Weights of a small transformer language model.
Size: width 128, MLP 512 SwiGLU, 4.69M parameters.
Architecture: RMSNorm before each block, rotary positions, no biases in attention or MLP, untied embeddings.
Training: a variant of Muon for these matrices, 189M tokens, 12983 steps.
Each number is 128 + 24 x the weight over its row's rms, rounded and kept within 0 to 255. Layers, rows and columns count from 0. The size above them is the row's rms in percent of the matrix's.

# layer 2 MLP up, 512x128, rms 0.254, rows 50-67, columns 0-127
size [ 84 124  91 117  88  48 111 116  81  97  88 109 112  87 106 106  83 119]
[[117 103 121 116 127 133  86 125 118 170 144 112 118 139 124 144  88 155 151 185 161 160 111  90 107 148 155 142 112 146 166 158 135 117 112 123 125  65 134 162  98 149 176 127 100 137 169 122 155 141 139 147 170 140 173 144 123 127 132 125 132 131 140 146 124 103 116 135 101 184 131  98  84  62 133 153 123 126 113 117 120 130 148 134 131 113 124  89 131  92 112 104 178 139 134 117 106 132 143 142 129 123 120 106 190 183 154 144 148 121 129 129 133 121 146  96 162 109 106 142 133 146 115 144 109 132 146 147]
 [175 126 158 133 151 121 148 106  97 141 104 108 131  89 134  94 135 124 115  83 168  91 149  83 103 160 103 151 144 121 110  93 134 122 120 148 120 147 145 165  78 141 107 121  87 128 136 141 123  83  85 106 155 180 121 114 139 171 112 134 122 127 136 131 178  99  86 115 146 108 154  86 136  95 124 129 150 138 129 142 172  91 115 103 148 135 115 106 112 120 132  97 137 157 136 154 135 111 125 162 154 110 130  81 162 104 157 133 125 101 103 120 124 128 172 129 157 133 124 114 141 113 145 129 174 122 151 112]
 [132 151 125 137 123 152 137 166 132 153 136 154 139 126 140 138 155 117 158 126 187 139 134 146 144 132 177 111 166 148  96 174 125 171 128 104 148  84 116 122 135 135 138  75 107 115 118 136 144 144 131 176 150 167 162 132 155 137 148 138 107 130 105 103 111 133 134 123 111 145 142  87 136 129 118 129 125 161 144 140 147 175 181  92  91 104 144 112 102 121 156 170 177 101 151 121 119  98 128 141 158 103 133 139 116 111 166 151 149 130 133 112 107 121 152  88 138 157 120 137 161 133 114 179 153 168  98 149]
 [ 85 124 100 128 124 164 134 160  94 110 141 106 168 114 123 100 146  84 139 127 128 143 102  84  79 120 104 130 114 117 150 138 128 128 147 150 104 117 158 159 143 153 132 143 154 125 190 141 141  99 101 162 142 144 109 106  96 100 164 101 111 125 137 101 143 162 106 133  95 104 146 103 170  85 162 137 129 147 105 131 148 106 151 115 130 119 129 116 154 119 123 135 158 154 166 111 150 163 123 163 131 143 117 164 113 104 108 130 113  91 110 162 126 122 122  91 173 183 109 144 120 107  86 142 101 143 117 102]
 [135 158 113 136 121 166 157 126 118  81 150 124 119  91 138 121 119 153 136 154 150 147 134 109 179 122  96 108 135 125  88 110 163 124 144 128 173 105 177 125 149 139 110 134 139 131 108 104 131 138 147 168 140 107  97 136 145 136 104 146 103 108 155 142 127 173 110 129 125  95 136 151 144 169  90 116 129 148 169 118 143 118 106 125 108 101 137 164 143  71 116 137 144 114 169 124 119 120  88  90 190 133 170 146 125 109 105 123 145 153 118 176  86 130 147 125  88 109  95 142 146 169 159 157 124 127 141 125]
 [150 108 143 142 138 127 151  93 161 147  58  96 131  99 134 167  95 126 103 111 129  79 109 145 142 119  53 123 121 140 161 113 180 100 103 134 126 115 151  79 125 116 115 154 148 112 157 134 122 136  74 120 147  85 150 100 133 135 132 141 131 124 125 127 133 123 118 144 140 159 138 153 168 143  84 120 132 149 152 110 135 105 133 153 130 123 125 122 149  82 101 167 115 159 172 152 151 168 142  99 119 131 128 134 116 114 122 115 139 171 114 148 132 150 122 138  91 126 132  90 187 130 142 134 129 104 139 112]
 [160 137 141 128 128 112 134  85 173 131 142 128 147 136 188 123 157 112 148 129 153 105 115 110 133 111 112 102 139 140 183 176 135  91 102 110 130 122 117  85 129 107 153 136 133  77  72 149  92 135 173  98 149 135 144 154 148 151 161 162 175 143  77 126 107 117 134 164 148 124 162 141 126 136 148  99 129 133 123 123 143 137 149 101 127 102 157 104 127 107 115 113 127 161 110 181 104 114 188  74 113 137 145 147 121 114 136 112 140 149 135 120 127 119 138 109 115 151 154 123 114 112 165 102 135 107 127 154]
 [114 106 172 147 115 178  97 143 136 149 103 152 138 156 125 155 113 179 156 178 126  78 108 124 132 148 144 109 122 171 131 105 128 133 110 146 145 177 135 122 137 137 186 150 143 161 142 135 167 168 108 121  82 120 129  69 143 105 103 144 126 153  97 135 135 118 128 160 112 137 146 128 183 138 111 144 146 131 161 120 119 118 129  90 128 134 109 145 154  98 114 125 132 160 127 127  83 127 136 102 124 141 105 110 124 109 120 127 125 115  98 141 112 150 161 118  77 150 104 133 114 150 108 133 108 152  70 158]
 [156 119 135 138 101 166 133 111  95 149  80 109 125 113 127 111 141 109 100 125  88  99 122 140 168 110 124 126 158 128 103 110 159 122 130 121 116 138 143 120 127 103 142 139 144 144 131 136 130 158 114 163 127  95  81 137  62  45 167 143 126 122 107  86 132 129 123 130 162  90 118 131 120 169 145 112 116 133 108 117 124  82  91 113 189  81 100 150 118 128 114 129 133 130 129  70 147 148  92 127 173 116 106 122 103 139 152 134  99  90 112 138 132 127 122 116 116 105 115 134 133 119 136 141 137 123 177  98]
 [151  81 132 110 169 136 112  97 152 107  98 110 116 133 147 119 121 103 124 167 185 126 148 113 135 102 117 109  73  89  82 114 100 127 147 119 119  85 150 156 126 124 116 153 111 129 139 138 101 123 151 141 154 137 119 134 100 129 111 150 156 129 164 125 123  78 111 156 124 142 149 111 136 166 139 120 102 115 164 162 106 136 145  82 112 106 111 163 108 119 185  58 113 119 164 144 103 140 111 136 159 106 134 130 138 159 125 164 116 110  97 108 155 100 122 118 121 120 144 122 175 132 115 132 153 139 168 127]
 [127 143 118 120 163  93 129 133  99 148 120 168 133 125 120 162 129 124 174 143 127 108 149 160 153 136 158  73 138 127 114  92 108 128 180 109 131 131 144  89 114 147 166  94 146 155 155 109 161 166 119 110 138 158 121  83 103 130 163 164 127 169 126  90 161 161  93 120 166 133 122 131 138 133 121 156 139 131 101 133 122  63 142 103 108 136 134 131  89 136 104 163 141 123 138 106 142 117 104 108 154 147 142 140 131  54 119 113 115 129 136 126  87 133 140 150  76 132 125 134 133 129 116 160 111 132 149 166]
 [137 143 127 135 151 156 141 126 134 107 125 122 104 120  95 115 117  94 110 121 186 130 107  96 131 166 131 117 124 140 184 155 133 127 143 125 152 144 106 189  98 182 142  94 162 135 126 132 128 129 145 123 129 139 147 128 115 126 180 117 139 132 102 142 130 151 142 150 129 134 124 121 140 120 111 119 129 112  95 132 118 155 119 121 156  65 131 132 128 112 160 126 115 156 148 128 159 197 131 126 126 148 138 132 103 158 148 177 162 159 114 124 107 155 101 169 188  96  82  76 145 146 137 158 147  92 125 139]
 [102 168 111 106 129 136 148 150 179  81 147 158 148 167 139 106 165 126  99 111 144 159  99 125 126 133 120 127  78  93 124 126 159 133 134 136 129 161 116 107 157 110  86 164 142 103 100 165 139 138 155 101  97 154 138 133 143 136 165  82 100 159 124 132 130 115  71 119  87 130 137 105 144  97 132 120 171 116  85 129 169 115 128  81 147 131 158 131 121 145 136 148 138  93 162 116 112 130 153 117 125 134  98 144 119 103 112 123 144 147 138 149 128  90 133 135 157 134 161 128 139 166  84  88 142 142 100 133]
 [102 106 105  73  94 130  72 137 111 139 188 155 119 100 131 122 135 125 141 126 129 145 137 114 133 106 150 113 144 123 134 144 113  85 121 157 135 121  82 140 148 109  77 181 105 134 126 131 149 114 137 129 133 111  95 144 110 106 151 112  96 141 162 126  98 133 145 165 104  63 156 112 141 133 142 136 125 143 144 144 137 109 190  84 162 133 125 162 163 113 140 120 141 115 114  92 176 144 134 111 114 106 102 117 132 158 101  77 139 113 123 127 135 166 116 123 148 146 131 107 183 124 147 134 122 153 152 132]
 [123 114 170 114 112  91 109 124 127 122 163 113  53 119 125 106 146 119 147 159 156 167  86 162 130 135 167 194 200 144 153 161 138 138 146  85 148 109 143 132 126 103 111 140 128 154 129 108 130 145 143 127 127 127  79 184 109 139 130 105 108 144 125 126 102 113 140 134 162 138 168 134 153 107 124 111 150 121 140 114 129 139 115 138 112 160 124 136 118 131 136 119 119 129 132 144 166 103 111 161 124 130 128 100 112 112 138  84 105 131  98 106 118 101 150 103 112 161 116 136  85  70 121 153 134 108 108  95]
 [140 128 141 119 140 147 141 151 169 137 149 142 143 158 139  92 134 111 165 146 120 126 124 132 138 115 118 131 111 153 133 178  93  94  88 101 150 127 140 101 136 122 135 120 140 100 125 118  97 129 159 143 178 101 115 103 136 123 141 122 146 138  69 109  94 130  78 163 108 152 107 157  77 123  83 116 160 180 147 140  99 113 123 136 174 160 135 120 168 116 102 138 128 163  98 154 154 109 134  92 111 146  89 133 146 112 148 108 135 138 115 163 117 127  91 115 121 107 183 108 145 130 165 139 162 114 160 118]
 [ 81  91 134 133 144 112 120 183 100 124 115 121 191 149 129  81 135 125 181 108 118 147 134 142 117 133 112 151 137 145 144 131 133 128 131 101 132 163 119 139 115 138 154 114 120 141 128  98 127 138 122  86  88 160 136 106 113 110 147 117 136 141  93 103 156 152 132 120 116 149 116 132 128  76 179 168 161 114 107 138 108 129  86 118 174 170 133 148 130 151 144 116 122 181 182 158 127 162 139 142 142 100 124 169 115 106 113  95 105  81 147 147 155 132 118  97 116 124  89 132  90 145 115 128 120 149 129 149]
 [152 130 142 121 143 116 189 134  84 147 100  79 139 107 134 130 132 131 170 161 118 103 161 170 110 128 112  99 113 106 130 134 152 120  97 123 137 145 163 146  87 143 128 148 124 130 121 141 115 104 126 114 160 126 103 142 110 143  90  96 145 123 110 137 103 111 109 152 169  80 115 120 135 192 145  98 151 126 146 105 150 155 110 114  96 119 122 120 142 174  93 116 122 132  90  75 103 114 169 138 132 121 122 120 165 155 122 125 115  79 162 104 128 164 133 105 106 127 120 115  83 106 135 109 177 120 151 135]]
# layer 2 MLP down (transposed), 512x128, rms 0.0546, rows 50-67, columns 0-127
size [ 85 124  86 105  90  39 106 107  83  98  93 115 108  92 105 117  71 122]
[[125 136 123 123 128 138 124 104 128 181 161 116 131 137  83 165 121 142 133 113 157 130 186  91 143 161 137 116 146 148 110  79 123 111 131  80  96  99 148 136 171  89 144 127 118 114 107 127 121 137 123 171 104 161 114 127 136 110 126  98 165 129 147 155 126 121 107 116 110 153 156 129 156 163 104  98 107 135 114 119 136 143 137 103 137  88 114 128 152  78 142  73 125 116 103 140 134 159 122 131 152  92  91 115 124 134 150 157 126  80 183 150 168 108 120 112 159 115  97 148 142 123 155 167 149 105 109 108]
 [182 151 113 173 150 160 132 118 136 109 121 109 120 117  85  73 138  97 121 113 174  65 134 132 107 147 144 134 115  96 139 133 135 151 169 138 119 159 147 122  87 150 109 121  86 103 122 105 160 127 113 133 121 131 128 106 119 149 129  94  83 126 123 181 138 151  82  89 158 100 132 123 135 145 130 100 144 162 120  96 145  91 105 109 128 139 143 115 148 150 156 160 175 115 107 124 137 122 138 152 120 102 144  94 140 113 138 136 158 152 124 109 151 156 191 118 114 101 110 102 109 129 119 140 103 126 132 101]
 [120 155 138 122 113 121 104 168  81 129 103 145  74 111 110 121 169 113 158 126 167 112 151 100 118 140 149  62 148 151 124 139 142 126 179 115 126  90 144 135 122 167 105 108 117 127 124 144 117 130 166 177 152 148 157 143 150 144 152 141  84 119  92 150 158 126 129 176 147 121 161  73 116  95 139 137 124 132 117 136 127 153 168 125 108 110 148 103 123 126 118  92 138 115 118 110 135 109 157 156 165 102 108 135 100 113 130 138 143 102 148 165 137 115 126 118 150 167 116 141 146 133 120 175 115 132  69 122]
 [123 135 158 146 136  76 138 115 126 149 107 177 152 112 104 131 126 156 129 157 137 125 133 160 150 114 143 125 127 116 105 132 120  90 131 122 105 138 115 145 142 112 126 143  84 127 177 137 106 153 101 132 107 133 137 107 104 147  79 140 123 139 144 127 128 125 137 129 127 157  94 138 129 133  77 120 159  65 159 141 156 119 175 131 108 148 123 127 166  86 104 146 107 122 102  78  99 109 139 144 143  84 167 142 138 139 197 177 152 146 148 120 168 144 156 144 108 107 159 155 138 158  92 161 131 138 143 130]
 [122 104 140 124 125 150 127 126 131 113 142 112  87 138 155 106 123 146 105 120 136 147 112 111 144 115 153  75 125 127 131 155 139 112 155 108 116 105 125 131  72 118 127 113 120 155  63 129  94 128 155 184 127 116 157  82 184 116 149 136 127  96 102  91 149 127 116 132 102 138  70 150 103 123 152 129  84 111 125 164 107 102 159  78 130 117 115 135 131 101 122 140 175 110 108  90 141  86 167 139 116 138 134 156 123  83 129 106 134  96 137 154 119 154 133 149 112 129 167 125  85 112 143 164 133 145 105 133]
 [144 147 153 156 112 133 135  83 160 156 127 137 134 135 115 130 121 145 108 116 126 133 126 185  98 139  72 128 109 133 107 123 138 122 136 141 189 140 163  93 105 175 144 125 153  85 122 120 118  89 100  99 137 154 109 105 148 153 103 112 117 116 116 159 127 123 145 100 134 109 141 123 112 174 124 105 134 122 146  99 131 122 144 198  80 135 110 152 128  80 133 150 101 134 149 115 186 128 149 121  90 147 141 159 110 111 174 123 100 128  89 115  97 120  91 148 143  98 137 116 153 142 108 109 140 139 154 150]
 [120 115 102 104 112 120 103 124 102 123 156 136 139 137 191 154 140  96 128 131 108 128 160 155 137 113 141 171 105 119 146 160 154 162 113 102 125 149 182 128 115 166 117 142 108 148  78 117 119 138 122  95 151 120 111 111  51 134 117 120 119 105 125 141  96 187 139 136 140 166 105  94 111 153 130 142 130  94 142 157 176 172 127 137 103 110 138  77 117 127 144 112 109 107 128 135  93 151 125 148 135 130 157 139 166 144 165 140 127 110 146 127 138  91 134 131 122 157 174 165 161 120 119  99 120 133 148 145]
 [144 163 140 138 157  87 109 125  93 133 101 118 126 168 151 139 136 115  99 154 131 113  95 153 128 140  93 101 112 160 128 121 132 118 144 131 139 156 170 172  90 124 121 134  85 126 122 111 152 144  76 149  98 141 121 115 165  88  83 146  97 126  86 137  60 149 103 147 100 174 120 110  99 142 139 151 124  95 118 102 140 150 150  98 136 124 163 111 129 140  94  94 119 123 123 129 120  90 167 137 133 141  86 126  80 132  94 123 150 165 130 119 132 150 139 104 126 176 136 133 125 110 141 108 109 114 114 154]
 [171 124  98  94 140 102 145 176 116 119  98 121 112 121 147 104  86 110 104 159 112 114 150 113 176 109 122 110 138 164 100 137 143 133 103 137 110  89  99 129 139 144 103 135 153 153 114 106 126 138 123 136  97  96 112 104 112 122 158 106 116  97 176  79 124 154  80 120  95 112 113 126 110 113 130 120 141 124 133 134 137 124  85 120 154 124 122 155 144 134 141  67 147 137 155  76 113 159 149 112 153  89 103  89 120 160 127 111 118  96  89  73 157 126 160 146 151 125 112 123 125 118  94 108 126 116 127 168]
 [176  87 120 125 108  85 147  95 122 139  99 121 106 119 137 121 128 124 142 167 121 158 141 109 146 147 130  85 136  70 130 117 137 134 126 140 166 107 175 138 113 124 141 155 132 120 123 103 109 110 177  89 133 111 141 143 157 136 133 170 154 144 129 125  81 129 128 122 110 136 166 147  89 115 127 108 119 167 136 102 111 106 170 137 144 178 131 118 149 145 119  92 112 149 119 106 104  98 139 139 140 144 142 143  77  80 115 161 134  98 156  53 155 119 147 128  97 113 123 157 143 102 127 139 143 139 157 112]
 [116 145 154 125 159 115 151 124 105 156 108 168 119 138 170 138 134 136 116 147 156 129  94 135 148 119 151  49  87 114 112 105 120 109 138 127 105 100  99 119 119 107 128 116 122  83 135  77 161 159 113  85 206 160 181 116 109 119 145 128 104 135 125 142 103 108 128 170 124 128 123 113  99 100 110 127 131 166 101 119 120 129 118  97 147 125 142  97 144 151 114 116 114 122 111 102 147 115  83 125 128 159 125 128 172 104  62 132 118 108 131 109 120 114 150 130 100 127 125 127 122  75 109 127 133 126 156 117]
 [104 161 118 138 150  81 161 115 104 125 147 154 132 108  79 139 132 139 131 110 106 106 163 113  97 131 132 125 129 182 144  94 149 123 156 132 132 149 145 172 126 147 152 108 126  87 135 118  72 111 135 108 115  82 120 124 145 133 132  96 106 106 137 123 103 135 152 133 137 118 154 175 140 144 101  87 110 135  99 114 182  98 122 121 164 103 135  89 106 127 133 103 131 141 115 143 107 152  97 148 146 102  66 112 120 155 176 140 104 116 198 131 131 119 138 116 147 143 108 149 147  99 144 167 140 119 142 123]
 [111 143 162 127 107 125 166 118 143  88  91 148 163 129  93 132 170  76 135 129 121 119 131 144  80 104 125 135 114 117  87 120 138 136 136 141  89 154  96 128 126 123 176 138 148 133  88 161 134 138 115 131 107 135 154 151 139 173 133 107 118 142 107 137 113 126 104 119 116 138 117  78 127 143 142 151 190 117 100 182 130 118 154 121 132 107 146 132 131 131 105 153  95 117 153 148  60 104 113 123 143 121 112 154 130  93 133 107 140 116 151 147 166 133 114 159 154 133 118 145 192 145 147 142 162 132  85 103]
 [114 125 123  68 117 129  89  95 126 143 173 107 121 144 129 166 108 152 122 111 161 157 159  91 124  97 106 148 116 144 135 148 110  91 104 148 127  91 112 129 117 111 119 166 134 144 131  77 124 151  82 122 113  90 146 128 133 104  96  84 110 124 131 154  90 165 129 161  72 126 171 116 108 142 136 108 149 136 125 164 141 153 191 161 132 146 139 135  95 165 136 116 168 115 101 101 130 150 117 134 117  82 131 143 105 139 127 124 122 112 102 133  92 144 105 140 159 121 135 120 166 101 133 129 127 137 155 153]
 [137 116 139 157 132 137 140 164 112 143 123 107 117  95 116 120 135  90 119 143 132 151 137 201  83 139 156  88 151 131 147 130 102 137 137 136 143 147 165 149 170 135 141 148 136 129 152 133 117 167 138 119 128 142  98 159 159 146 132 141  97 138 150 155 126 114 123 134 162  92 162 105 121 129 119 145 143 183 112 109 133 139 114  88 143 168 171 115 121 121 180 183 168 120 160 180 155 127 131 127 144 111 135  92 160 140 100 134 144  97 162 123  93 111 120 103 154 120 133 127 144  69 117 130 151 118 110 157]
 [158 150 167 123 139 121 117 138 146 133 135 116 122 154 179 109 139 114 121 107 113 121 105 150 133 146 101 156 117 115 120 176  55 116 118 120 120 116 142 149 112  96 121 101 117 127 135 121 105 107 118 126 136 167 123 149 120 122 133 134 103 136 109 106 131 108 123 199  94 171 108 153 118  62  99 146 142 162 142 132 155 142  81 153 132 157 187  91 156 137 122 153  95 108  97 123 145 126 145 142 112 167 111 133 156 117 127 119 148 134  67 161 119 113 140  86 114 148 164 128 131 150 154 136 139 112 128  95]
 [133  86 124  87 161 150 129 125 116 120 105 148 148 140 134 130 148 157 122 163  85 112 137 106 142 109 167 136 132 141 124 151 108 127 138 110 110 151 106 111 124 185 159  98 148 153 122 123 127 149 146 140  75 147 124 111 140  86 166 126 111 128  94 135 112 139 112 135  87 144 133 159 117  86 136  97 109  89 158 140 110 118 119  94 190 133 146 142 150 142 104 141 139 140 129 117 143 171 129  87 149 100 113  82 112 106 119 102 133 136 167  81 132 167 140  93  95 159 127 145 111 164 148 144  78 107 113 113]
 [146 125 151 140 118 107 198 120  95  92 138 114 138 109 135 143 120 113 101 175 112  94 136 127 135 162 187 162 136 102  95 130 120 105 125 111 145 137 117 154 105 112 185 144 116 130 130 103 127 115 119 103 183 136 137 117 106 121 104 132 141 147 128 113 103 136 110 157 155 118  83 129 126 183 148  92 161 128 120 105 110 151 109 105  69 152 119  79 105 169 116 110 144 119 123 117  98  82 135 138 132 156 158 158 127 145 121 133 111  94 111  96 111 133 125 115 114 124  97 162 120 109 131  89 170 119 136 120]]
# layer 2 MLP gate, 512x128, rms 0.255, rows 51-68, columns 0-127
size [118  83 134  90  52 118 116  80 107  86 110 114  90 101 126  74 122 113]
[[171 139 156 145 134 111 103 104 126 111 109 133 151  93 159  78 138 120  98  91 166  87 157 100 121 165 140 142 115 144 101 108 134 116 117 147 105 160 145 124  56 174 128 111 110 130 127 161 134  91  83 122 144 164 140  94 134 152 101 138 134 134 117 137 144 110  80 113 117 115 162  92 136 113 127 109 155 161 121 146 138  64 107 129 140 117 139 100 110 135 135  97 137 136 145 141 130 111 141 157 164  80 127  93 143 114 168 149 120 122 130 114 124 109 172 149 129 128 132  86 123 141 135 148 150 129 165 100]
 [108 127 162 116  97 118 112 145 145 109 165 121 119 131 103 133  80 123 150 134 124 132  89 102 137 158 132 137  95 123 115 122  75 117 150 137 137 139 187 131 150 155 144 171  80 120  83 124 138 133 133 130 173 130 126 122 126 132 111  78 130  94 144 171 138 116 118 167 133  96 140 100 102  91 165 202 104  83 116 107 132 126 157 125 133 113 129  96 125 143 119 128 126  93  81 125 111 125  98 142 153 103 127 154 129 154 130 102  96  90 150 128 133 129 137  95 107  84 139 143 124 150 176 132 142 136 157 126]
 [183  87 140 115 147 111 123  87 138 129 108 146  85 115 131 147 132 136 131 120 143 109 150 165 166 109 162 152 122  98 115 121 146 146 146 114 138 174 127 105 150 116 118 105 138  94  99 140 120 162 122 123 123  97 133 106 179 190  93 113 163 122 140 127 110 113 130 128 142 151 132 160 121 192  82 119 121 133 163 142 106 167 124 164  92 118 126 156 132 129 118 142  99 113 125 122 142 111 147 124 124  92 101  92 143 140 165  88 148 164 140 151 134 157 106 187 102  93 129 148 150 119 142 127 151 107 135 145]
 [141 145 148  89 136 144 123  53 111 122 144 150  72 118 172 142 106 121 126  93  90 133 117  91 113 154 136 143 112 138  56 101 128 137 146 137 165 106 158 101 122 128 110 112 129 160  53 121 106 119 138 119 140 134 123 126 153 134 140 159 103 120 134 108 110 141 145 128 120 106  88 155 110 143  88 113 102 138 147 125  59 146 125 137 134 124 108 167 111 105 120 117 134  92 116 123 106 108 119 164 141 133 158 132  98  90 124 131 131 116 139 106 122 142 141 115 130 117 100 189 145 154 145 142 149 151 104 141]
 [109 142 127 116 120 165 150 152 108 158 138 164  98 140 109  90 171  89 124 148 101 167 117 137 113 144 121  75 134 111 114 141 171 109 125 135 136 192 106 167 125 124 137 124  97 129 125 143 171 116 147 136 131 136 136 102  94  98 145 158 137 149 126 119 152 138 124 133  94 103 136  87 123 116 183 133 122 128 160 137 120 156  95  74 153 117 126 131 138 122 111  51 121 149 150 170 120 159 107 122 120 119 157 139 133 131 114 130 147 107 152 153 108 153 131 112 133 113 105 102  97 109 132 141 139 120 185 174]
 [141 176 129 136 148 122 143 105 142 106 107 108 159  94 105 112 115 103 122 179 131 119 121 105 169 101 128  98 153 151  96 111 175 146 164 150 154 120 118 103 115 136 127 132 173 107  71 154 129 104 138 147 106 109 136 144 155 121 212 114 122 105  90 112 152 178 112 152 136  99 152 138 128 151 108 100 100 126 105  98 137 110 127 109 186  99 102 131 141 135 108 116 125 153 126 155 113 123 107 121 115 147 147 111 117 103  94 127 149 125 102 130 120 143 115 120 191 140 113 118 115 140 142 110  88 156 109 139]
 [136 143  95 117 121  98 126 129 152 136 172 140 119  78 136 119 124  67 119 117  95 128 121 108 128 108 141 153 131 137 164 129 152 127 132 106 113 107 137 145 170  88  68 127  77 123  87 172 139 110 104 128 124 137 122 145 122 159 131 109 135 102 163 104 136 148 167 106 143 124 168 104  95 114 126 166 114  88 116 150 152 105 146  93 113  96 107 134 146 146 123 171 135  87 126  77 144 144  72 147 118 158 144  95 139 104 123 129 119 128 143  96 139  98 119 127 136 103 146 170 107 129 137 117 146 149 169 148]
 [ 94 144 132 171 147 116 141 145 128 122 153 110 144 123  91 141  98 115 165 145 144 124 157 153 122 129 141 125 100 138 143 106 127 145  87 138 143  84 105 152 145 128 120 133 112 111  84 163 137  74 112  90 132 144 154  68 144 191 129 113 139  83  89 124 177  79 140 140 124 156 127 148 134  96 170 119 107 133 158  90 113 134 169 115 118 163 158 154 115 127 106  90 131 153 138 186 149 125 135 129  98 112 135 124 141  98 102 152 114 121 118 143 124 143 128  85 139 120 130 129 113 146 131 119 117 143 109 175]
 [150 150 121 157 118 117 134  82 103 166 106 146 122 104  68 113 137 131 107 113 120 163 101 173 174 133 153 160 154 139 143 153 186  99 116 147 159 127 141 119 108 122 166 120 139 125 147 118 126 138  92 126 142 107  86  99 108 142 107 107 149 132  83  99 141 123 114 123 108 114 119 157 116 146 140 112 124 156 121 109 140 133 161 157 121 124 128  89 104  94  99 115 148 101 124  97 163 158 140 103 175 129 159 142 156 105 170 125 115 133 137 125 101 130 109 122 151 182 120 130 121 120  94 187 108 106 153 155]
 [135 123 118  82 156 109 156 125  70 141 140 183 118 104 123 123 119 145 119 128 180 112 142 108 146 163 128 154 110 132 105  98 104 164 196 109 149 165 160 112 124 132 149 129 131 120  82 107 138 144 152 167 157 132 127 119 109 155 162 121 109 113 143 145 131 119 130 124 137 151 146 136  83 153 112 134 134 136 123 126  93 117 112 123  94 152 110  72 119 128  96 145 179  96 175 138 118 116 102 136 102 108 161 104 118  75 104 121 118 149 116 123 137 142 113 123  89 125 157 178 163 128 153 127 129 106 138 144]
 [123 154 101 143 153 111 114 125 124 148 132 158 185 101 172 124 143 151 105 127  51 107 136 156 121  74 109 126 113 159  78 121 135 126 100 140 129  94 136  82 123  96 118 161 147 121 116 156 144 101  52 136 134 137  98 128 117 127 107 134 117  93 104 140 157 140 164 108 110  80 131 136 113 110 117 123 145 142 174 121 148 116 130 123 124 152 134 126 131 136 110 124 135  92 104 150 120 105 158 151 163 125 133 157 159  98 153  91 104 133 117 124 117 108 137 121  96 157 165 167  98 138 153 115 120 156 132 137]
 [142 119 123 149 104 112 101 125  82 158  94  77 117 107 111 134  86 112 140 155 105 124 136 134 182 142 126 143 190 161 130 150 123 128 142 125 123  88 144 193 139 143 160  93 164 131 115 107 115 109 101 174 170 121 129 126 106 131 106 147 146 105 127 141 160 139 120 124 142 101 100 146  90 152 162 111  73 145 162 107 117 112 148 148 132 129 108 142 148 135 117 113 135 135 117 156 177 105 112 118 166 158 157 117 145 165 155 111 125 111 138 108 115 146  90 113 114 126 104 100 137 131 156 165 116 115 168 130]
 [141  91 106 177 167 143 125  93 128 124  97 125 123 118 172 143 108 164 106 120 146  95 138 151 109 143 139 119 148 114 158  81 127 118 160 105 101 119 147 105 111 111 108  92 141 115 162  85 152  98 150  99 105 103 139 112 128 179 116 122 124 159  89 134 126 125 129 134 123 119 112  93 153 141  91 124 122 115 102 136 127 130  64 133 159 125 133 101 146 115  79  87 128 131 158 156 113  85 142 176 162 142 143 111 122  97 146 173 146 137 165 115 116 136 174 110 120 117 146 118 126 176 133 154 134 150 120 134]
 [120  94 115 143 124 140 159 144 120 105 119 154 150 135 179 113 111 128  76  91 101 139 137  76 112 133 144  98 118 107  88  81 163 134 149 122  76 127 133 113 117 132 112 105  71 129 138 150 108 110 127 116 123 138 133 100 136  98 122 180 129  79 120  96 102 103 112 142 109 134  79  88 130 120 113 121 119  91 139 136 160 134  97 150 143  72 120 132 150 131  85 134 139 118 115  73 105 154 140 105 149  99 154 153 150 103 142 133 128 105 161 131 113 135 103 156 131 146 132 117 152 122 140 106 152 168 143  99]
 [137 173  96 120 163 110 160 155 120  87 127 137 132 115 158 120 119  83 158  85 129 130 141 137 122 126 143 127 147 143  97 149 112 148 138 152 164 142 140 124 114 135  88 158 156  52  96 105 104 107 166 177 156 133 138 126 167 146 145 103  97 141 152  86 135 124  97 151 161 129 111 136 102 147 124 116 134 197 138 108 133 124 152 132 195 109 162  96 149 112 139 135 108 151 132 172 141 114 118 114 116 125 108 127 135 112 130 109  90 134 114 146 129 138 138 115 151 140 151 118 101 135 109 121 154 133 178 115]
 [142 151 107 104 144  97 103 133  91 103 169 120 152 106  99 104 158 137 117 147 103 150 120 157 115  80 184 119 143 115  88 138 121 171 176 110 131 122 123 156 141 103 126 134 148 143 123 109 137 111 100  99  94 146 140 151 108  71 174  96 128 113 100  81 112 134 135 163 125 110 147 150 122 140 161 107  93 134 144 161 117 143 104 118 120 124 162 185 149 150 193 109 148 135 174 140 141 144 114 142 132 126 114 125 151 109  85 142 135  86 123 138 157 139 128 106 129 124 123 151 121  97 150 147 145 120 112 120]
 [156 168 130 147 162 104 164 111  86 107 126  84 145 123 152  98 140 156 162 151 146 105 120 143 104 136  99  94 105 136 136 159 119 133 121 126 138 138 165 108  96 112 141 137 149 108 135 145 129 118 132 117 183 118  93 118 119 131 117  96 196 125 122 108  91 125 120 130 154 124  91 103 125 153 149 118 120 123 149 122 172 148 131 128 131 115 146 108  91 208 142 118 117 145 114 132  89 115 146 127 161  91 136 123 156 152 141  99 124 113 156  99 142 142 139  96 125 120  94  92  77 108 143 116 172  90 149 121]
 [133 114  72 103 174 144 126 117 142 101 147 114 104 112 146 144 132  98 129 144 130 136 129 159 121 150 148 123 176 146 156 100 117 138 119 142 111 128 130  99  79 153 102 118 131 111  70 115 136 126 120  87 109 117 173 160 165 161 137 163 144  98 120 183 113  96 146 131  58 120 152 106 109  97 122 120 135 170 123  79 125 156 127 161 150 145 104  98 126 118 109 106 119 176 118 143 121 118 159 144 142 114 140 130 153 158 146 119 134 114 122 105 130 118 119  89 160  88 165 116 115 132 123  89 132 116 139 158]]